python train.py --num_hidden_layers=15 --hidden_size=96 --num_attention_heads=3 --num_key_value_heads=3 --head_dim=32 --intermediate_size=512 --vocab_size=8192 --hidden_act="squared_leaky_relu" --norm="rmsnorm" --norm_place="pre" --norm_eps=1e-06 --positions="rope" --rope_theta=10000.0 --rope_fraction=1.0 --qk_norm=true --attn_scale=0.416 --bias="none" --tie_word_embeddings="early" --parallel_block=false --extras=["some layers without attention", "local attention windows", "shifted keys", "value embeddings", "hashed n-gram embeddings", "a smear gate", "learned residual scales", "capped logits"] --init="orth" --init_std_qkv=0.027 --init_std_o=0.00493 --init_std_up=0.027 --init_std_down=0.00493 --optimizer="adam_variant" --learning_rate=0.00282 --lr_mult_qkv=0.4 --lr_mult_o=1.41 --beta1=0.95 --beta2=0.98 --lr_head=0.0117 --warmup_steps=334 --schedule="wsd" --decay_fraction=0.911 --decay_shape="linear" --final_lr_fraction=0.1 --batch_tokens=8192 --max_seq_len=512 --doc_mask=true --train_tokens=86700000 --max_steps=10584 --dataset="wikipedia_en"
Each number is 128 + 32 x the weight over its row's rms, rounded and kept within 0 to 255. Layers, rows and columns count from 0. The size above them is the row's rms in percent of the matrix's.

# layer 7 attention query, 96x96, rms 0.0545, rows 29-61, columns 0-95
size [106 106  96  49 127  26  28  66  36  42  49  45  42  42  66  70  92  65  81 104 108 124 113 127 121 124 115 128 138 123 124 119 132]
[[ 86  95 119 117  78 125 149 104  60 111 112 129  70 160  98  74 123 165 142 134 113  65 166 140 139 200  98  96 156 143 148  85  81 180  58 159  93 141  82 140 102 122 133 172 104 127 113  95 131  90 122 144 135 146 169 218 141 121 171 145 110 194 133 144 135  80 102 167 148 124 108 133 104 161 140 125 167  83 133 116 152 120 107 103 119 142 165 167 115 147  87 116 109 125  70 136]
 [139 168 105 130 125 118 141 145 100 137 149 134 157 103 165 158 195 114  96  72  93 160  86  54 116 115 115  91 131 110 180 116 157 131 158 131  68 175 101  74 173 156 123 177 120 121 147 128 128 178 112 168 103 127 151 103 118 125  84 139 118  87 111 139 194 180 105  70 121  98 125 145 196 175  86 155  92  90 158 142 142 112 161 148 193 117 144 103 116 122 120 168 127  67 163 123]
 [112 154  89 123 139  94 104 152 161 112 127 107 177 101  64 120 131 156 163 172  98 133  80 110 149 123 161 135 146 111  42 145  72 162 167  81 123 157  81 192  71  98 113 102 126 102 121 170 108 112 146  72  84 110 118 118 175 129  63 158 127  65 130 168 131 171 123  95 191 103 129 122 115 157  75 101  79 149 153 142 119 139 113 139 200 119 143 113 153 117 144 135 153 136 108 112]
 [149 118 132 132 140 171 232  62 145 133 116 103  92 168 133  62  77 123 150 113 144 141 133 141 124 110 130 104 154 121 121 129 146 209 132 175 129 118 101 135 104  63 140 170 154 127 103 104 169 195  69  84 127 141 148 167  81 113 110  60 134 131 135 110 132 112 145  99 138 123 117 102 129  92 127 141 146 147 108 100  94 124 129 149 103 167 167 131 169  24 131 126  98 169 114 141]
 [193  78 130 143 150 169 210  81 159 121 148 114 110 153 117  53  80 155 172 115 160 141 116 141 124 138 126 104 149 123 129 140 136 209 137 163 133 109  99 124  85  79 137 171 146 127  96 103 168 190  77  73 131 149 144 164  91 107 127  51 137 132 145 111 106 123 153 106 150 131 132 116 113  84 129 154 152 145 125  86 113 120 139 164  83 176 170 131 171  67 141 116  89 167 104 114]
 [160 104 194 138 154 181 146 136 127 104 144 100 214 164 116 118 115 167 161 138 184 137 132 120 154  92 121 111 100 113 106 146 104 161 135 188 133 117 106 113  92  95 122 168 155 146  92 136 132 171 119 144 202 120 117 125  95 100 194 129 134 120 119 127 166  93 126  82 177 141 112  47 112  96 132  99 153  97 120 101 157 145 182 164  61 189 113 123 109  86 123 171  88 112  80 132]
 [132 148  89 109 108  91  96 161 131  91  41 172 113 123 132 152 127 118 133 125 137 127  69 129 147 130 143 140 145 109 123 163 106 165 125  81  82 164  88 117 158 179 122 104 127 104 142 149  95  99 172 164 102  71 157 142 218 129  87 165 130 159 116 130 143 165 107 120 123 110 157 157 154 135 111  91  63 134 117 161 132 131  72 112 130  44  90 138  87 189 152  90 151  66 111  93]
 [ 44 178 119 135  83  89  66 171 110 150  97 163 127 102 148 175 170  83  87 116 131 111 137 120 144 123 145 150 110 158 151 146 128  87 132  81 121 134 163 127 160 143 119  94 108 136 156 145 112  92 186 169 130 132 134 128 179 161  99 180 120 154 141 144 144 158 104 178  99 124 140 179 144 190 101 105 113 122 140 184 147 129 108  83 178  52  98 128 115 194 117 143 183  75 141 132]
 [169 127  93 123 160 111 189  87 117  77 110  86  87 183 153 134  88 139 111 110 124 160 117 142 129 140 108  91 167 149 108 128 140 143 134  97 173 156 104 127 123 102 149 121 151 129 110 133 139 152  79 102 177  47 164  98  94 166 141  85 125 115 121 124 106 117 112  68 129 105 148 132  90 145 171 104  50 179 153  75  33 122 100 119 139 115 189 122 127 122 135  48 107 124 159 150]
 [ 72 153  90 138  94 101 107 122 115 161  88 172 109 121 118 116 141 132 132 117 149 122  98 100 147 119 108 153 124 159 171  99 115 119 141 113 112  79 165 107 138  85 158  71 126 141 157 140 137 121 184 134 134 189 143 154 177 107 100 131 127 151 143 142 140 190 135 173  66 108 157 171 128 157  80 127 190 141 181 171 109  87  94  35 159  86 100 129 122 206 109  72 140 100 172 136]
 [141 140  89 122 138 113 159  93 121 114  76 164   0 140 153 144 123 121  60  83 163 154 114 142 129 136 136 103 155 148 148 141 125  89 118  98 197 136 153 129 136 140 136  87 154 136 115 160 137 141 123 134 146  43 157 117 135 165 143 112 123 150 170 139 150 128  88 144 110  81 145 145 128 155 108  77 108 126 123 151  77 151 151  50 198  67 116 104  98 124 106  86 112 109 161 119]
 [114 129  81 166 144 132 150  93 145 131  96 166  11 158 133 127 126 115  80 128 150 110  95 141  84 124  91 118 137 176 142 118 134 101 149 132 135 115 165 135 123  89 156  71 169 126 143 142 166 112 160  96 142 124 169 144 136 127 170 124 101 176 149 150 151 155 172 133 105  65 146 176  95 178 116 110 168 149 172 115  87 108  89  86 167  48  84  96 115 171 103  92 105 125 177 107]
 [ 99 135 117 103 128 112 118 109 133 111  88 127  39  84 173 164 148 135  29  84 145 147 102 159 155 146 165 118 144 173 132 165 121  58  87  96 155 168 154 114 157 167 123 106 145 148 125 139  79  99 131 141 127  45 131  81 149 154 112 166 108 153 148 153 166 116 105 147 138 132 148 144 149 183 103 115 125  96  92 135 111  89 133  81 157  80  96 114  93  98 138  84 113  84 180 102]
 [125 140  81 102 150  85 172  85 125  81 127  98  54 142 119 115 113  77  63 104 127 143 124 139 135  86 143  92 160 155 133 178 104 143 159 138 171 204 170 126 137 179 132  92 155 128  97 138 173 152 103 102 180  23 178 142 100 167 158  90 131 178 130 118 143  99 153  93 103 100 148 114 105 156 152  88 111 118 121  85 123  99 134 114 102 140 122  90 121  83  91 155 102 121 153 115]
 [151  82 159 103 144 175 197 124 127 129 139  76 165 104 134  72  89 151 164 129 142 137 110 140 131 118 143 101  88  69  94 129 158 190 133 174 102 151 101 120 121 165 111 200 113  99 112 130  97 158  78  78 112 135 112 117 141 139 155 121 149  95 139 116 143 104 146 113 171 140 153  98 161  78 140 162 104 127 126  63 107 106 162 195  87 202 188 128 162  79 129 142 102 174  88 119]
 [119  81  96 157 124 118  87 146 132 139  96 153 131 144 119 161 147 127 138 207 116 124 176 150 114 131 111 177 118 117 116 117  92  90  85 122 121  86 148 186 126 147 126  83  90  99 166 139 125  70 169 173 131 179 143 126 150  67 140 165 109 181 140 128 105 140 125 123 158 112  73 163 102 124 139  99 140 151 182 175 136 169  52  81 171  95 120 141 130 214  83 134 174 109  93 158]
 [ 72 147  97 150 122  98  53 124  96 134  98 161  85 152 130 165 163 116  72  89 149 133 138 121 143 118 127 175 128 189 154 138 109  55 129  75 143 126 170 120 129 107 145  68 157 131 142 134 140  92 218 151 134 105 116 122 126 145 119 167  96 139 130 146 152 147  90 159 104 108 138 169 127 180 101 112 145 105 143 157 121 111  99  78 180  62  87 115  98 196 111 107 143  81 184 123]
 [131 107 172 130 130 158 136 131 136 119 153 104 115  70  85 116  93 199 190 158 129 147 129  83 169 132 132 120  96 103  99 113 144 171 117 132 132 146 126 145 172 183 151 133 113 185  87  72  91 156  55 117 165 161 146 103 110 139 131  84 151 130 134 118 105 103 157 105 169 155 128  66 146  91 146 132 119 145 133 104  99 128 124 150  82 204 154 136 153  65  88 171  42 145  99 163]
 [ 73 103 116 150 165 113 114 129 140 163  96 146 172 105 182 138 147 110 131 159 107 126 165 190 124  88 110 153 115 117  88 137  99  92 114 153 113 111 156 139 101 179 100  85 154  87 177 115 132  72 218 154  82 134 147 111 162 119 133 209 102 130 174 137 139 141  99 150 189 127 123 162 121 114 138 110 150 137 170 155 113 153  81 128 147  78 120 149 132 216  87  99 181 112  95 147]
 [ 78 126 158  90  44 159 107 184  92 140 103  76 172  92 130 166 138  91 171 122  82 127 165 150 139 139 194 108  82  47  71  82 108  87 139 122  92 114 101 120 111 165 150 141 118 120 136 161 106  91 135 153 133 144 128 141 151 118 194 144 120 154 152 162  80  68 103 151 132 191 107 118 142 141 102 117 179  74 133 125 169 106 109 112 153 160 121 120 154 150 117 131 167 138  92 129]
 [112 118 101 170  53 170 101 132 111 110 138 149 123 175  65 206 133  94 158 166 115 213 156  76 147 138 165 167 109  98  91 109  79 108 126  83 109 124 150 144 141 122 153  79 107 147 145 116 105 144 103 132 204 122 104 127  88 140 195 103 120 120 117 146 129 150 138 120 115 190 117 133 125 107 208  78 160 119 105 118  99 121  93 132 165 107 151 120 172 158 104 168 157 124 125 162]
 [ 72 165 121 124 168 132  65 118 126 128  68  91 169 118  64 131 158  93 165 149 138 137 175 153 132  86 141 157 108  85 164  92  81  61 139 127 147  72 152 156 141 211 148 147 143 147  90 124 130 102 169 122 131 134 116 123 168 187 139 134 105 161 159 108 122 147 123 158 108 109 127 157  98 143  83 146 172 119 148 109  88  81  76 107  78 169  64 124 152 158 138  99 171 130 120 167]
 [109 129 109 150 131  68 191  84 162 154 136  92 110 117 119 123 169 163 127 112 127 142 106 142 162 112 131  97  90 156 108 148 163  63 124  94 116 109  99 142 160  70 170 182 120 107 123 159  90 148 114 143 135 179 169 168  84 152 163  89  86 103  70 231 181 152 143 151 111 105 117 179 108 103  83 134 103 108 132  81 130  87 157 103 189 112 109 139 128 158 131 156 115 139 171 134]
 [177 130 115 198  64 112 102 159 124 129  85 148 134  96 103  91 128 138 126 123 146 148 145 202 143 167  90 168  56  92 115  92 147 103 130 138  92 119 125 181 144 106  67 155 138 147 125  95  63 155 117 166 102 106  67 127 100 149 125 120 107  80  94 136 111  99 154 134 142  98 194 151 107 148  85  88 114 138  94 197 193 147 132 154 149 124 103 120 111 141  82  89 133 150  86 148]
 [149 104 108 108  88 123 138 154 103  96 160 183 149 151  94 101 116 102 199 182  96 135  91 130 140 146 114  96 187 189 131 107 108 138 160 168 131 130  76 169 137  99 118 124 156 134  79 142 163 136 113 118 151 142 104 109  80 145 182 183  90 129  90 110 166 113 167 123  91 116  61 154 165 126 168 190 155 161 123 152  75 150 109 130 159 164  64 136 121 109 131 114 142 209 160 134]
 [105  73 109 132 134  63 166 104 167 167 171 159 135 138 123  78 142 107 116  88 113 105 148 147  99 116 197 122  98 123  96 156 127 156 100 115  96 110 133  86 173 107 186  97 135 128  86 117 105 146 178 108 171  97 135 113 123 114 189 178 119  43 148 107 100 168 130 155 120 147 122  57 174  60 142 103  75 105 126 136 125 125 132 140 184 105 112 119 159 135  87 138 129  92 103 187]
 [124 143 137 145 152 121  81 172 133 120 105 126  93 113 156  78 187 154 154 134 131  49 125 111 102 131 160  94 188 124 164 141 125 150 121 105 137 179 111 162 156 146 117 142 128 176 135 102  96 155 111 169 125 141 147  52 129 171 160 154 125  83  81 114 127 178 107 131 182 150 179 149 107 205 127  86 147 128  87 151 141 159 127 132 147 159 127 158 238 152 152  84 121 134 141  86]
 [140  84  84 124 163 154 160  41 119 137 166  96 120 151 119 109 106  90 140 107 107 140 106 112  67  93 101  73 168  43 114 121 103  78 145 137 133 165  92 135 144 134 125 139 109 125 132 120 142 168  69 137 106  82 109 109 106 154 149  97 138 107 126 103 126 147 163 143  86 132 180 182 133 137 110 113 155 150 191 129 152 153 121 195  78 154 109  88 136  57 179 113 104 141  91  73]
 [ 89 144 111 151 149 115  30  80  83 160 104 157 126  97 126 148 144 154 118 138 111 184 148 113 156 139 132 114 117 171 150 100 190 104 129 157 120 166 137 112 172 133 122 107 124 105 156 132 154  87 133 187 157 126 136 131 156 108 172 226 121 149 112 172 100  96 120 210  91 161 118 124 154 175 127 118 155 101 148 167 160 127 136 105 148 116  95 141 113 207  80 122 195 119 142 127]
 [126 127 182  85 152 110 144 171 140 156 159 115 163 110 160 153 114 131 146  92 120 175 108  69  83 168 101 119 101 124 185 101 140 135 101 110 117  78 181 133 130 145 135 178 140 101 152 138 105 153 106 128 138 126 123  53 102 147 132 167 119 140 219 173  80  92 121 134  87 191 175 131 120 126 131 138 101 101 137 113  59  96 157 134 148 136  63 139 153 120 178 106  89 171 188 155]
 [137  79 119 119 149 142 147 154 151 155 111 126  84 127 128  65 112 164 115 131 107 132 135 183  96 178 175 135 116 158 165  91 168 104  61 123 201 125 125 115  34  81 105 172 147 118  99 152 150 169 114 116 128 143 107 165 145 175 125  68 141 128 130 104 120  83 133 122 124 197 165  87 123 153 156  33 136 169 113 112 117  92 138 173 120 151 174 138 162 122 146 129 133 152 168 144]
 [144 148 113 106 159 133 155 183 179  86 113  70 130 136  53 112 131 124 119 156 122 142 138  80 104 172 133  65 187  95 173 150 141 160 143 149 117 132 116 107 118 127  46 106  87 135 118 113 162 196  78 120 173  52 121 218 159 121 177 181 151 105 138 112 130 151 135 113 122 113 109 131  89 114 113 123 141 120  79 113  99 103 127 137 109 148  87 143 142 114  90 171 150 162  89 138]
 [158 145 161  56 137 107 129  62 157 133 168 127  85 191 149 145 111 102 107 102 202 189 116 146 131 181 141 104 151 108 137 117 123 192 126 134 128 115  81  95  89 118 129 132 151 113  93 169  94 160  96 119 126 107 107 160 112 173 111 109 125  96  93 166  64 119 175 128 146  59 151  90 110 143 151 156  70 121  99  99  91 132 128 125 129  95 134 134 178 111 191 117 145 121  93  62]]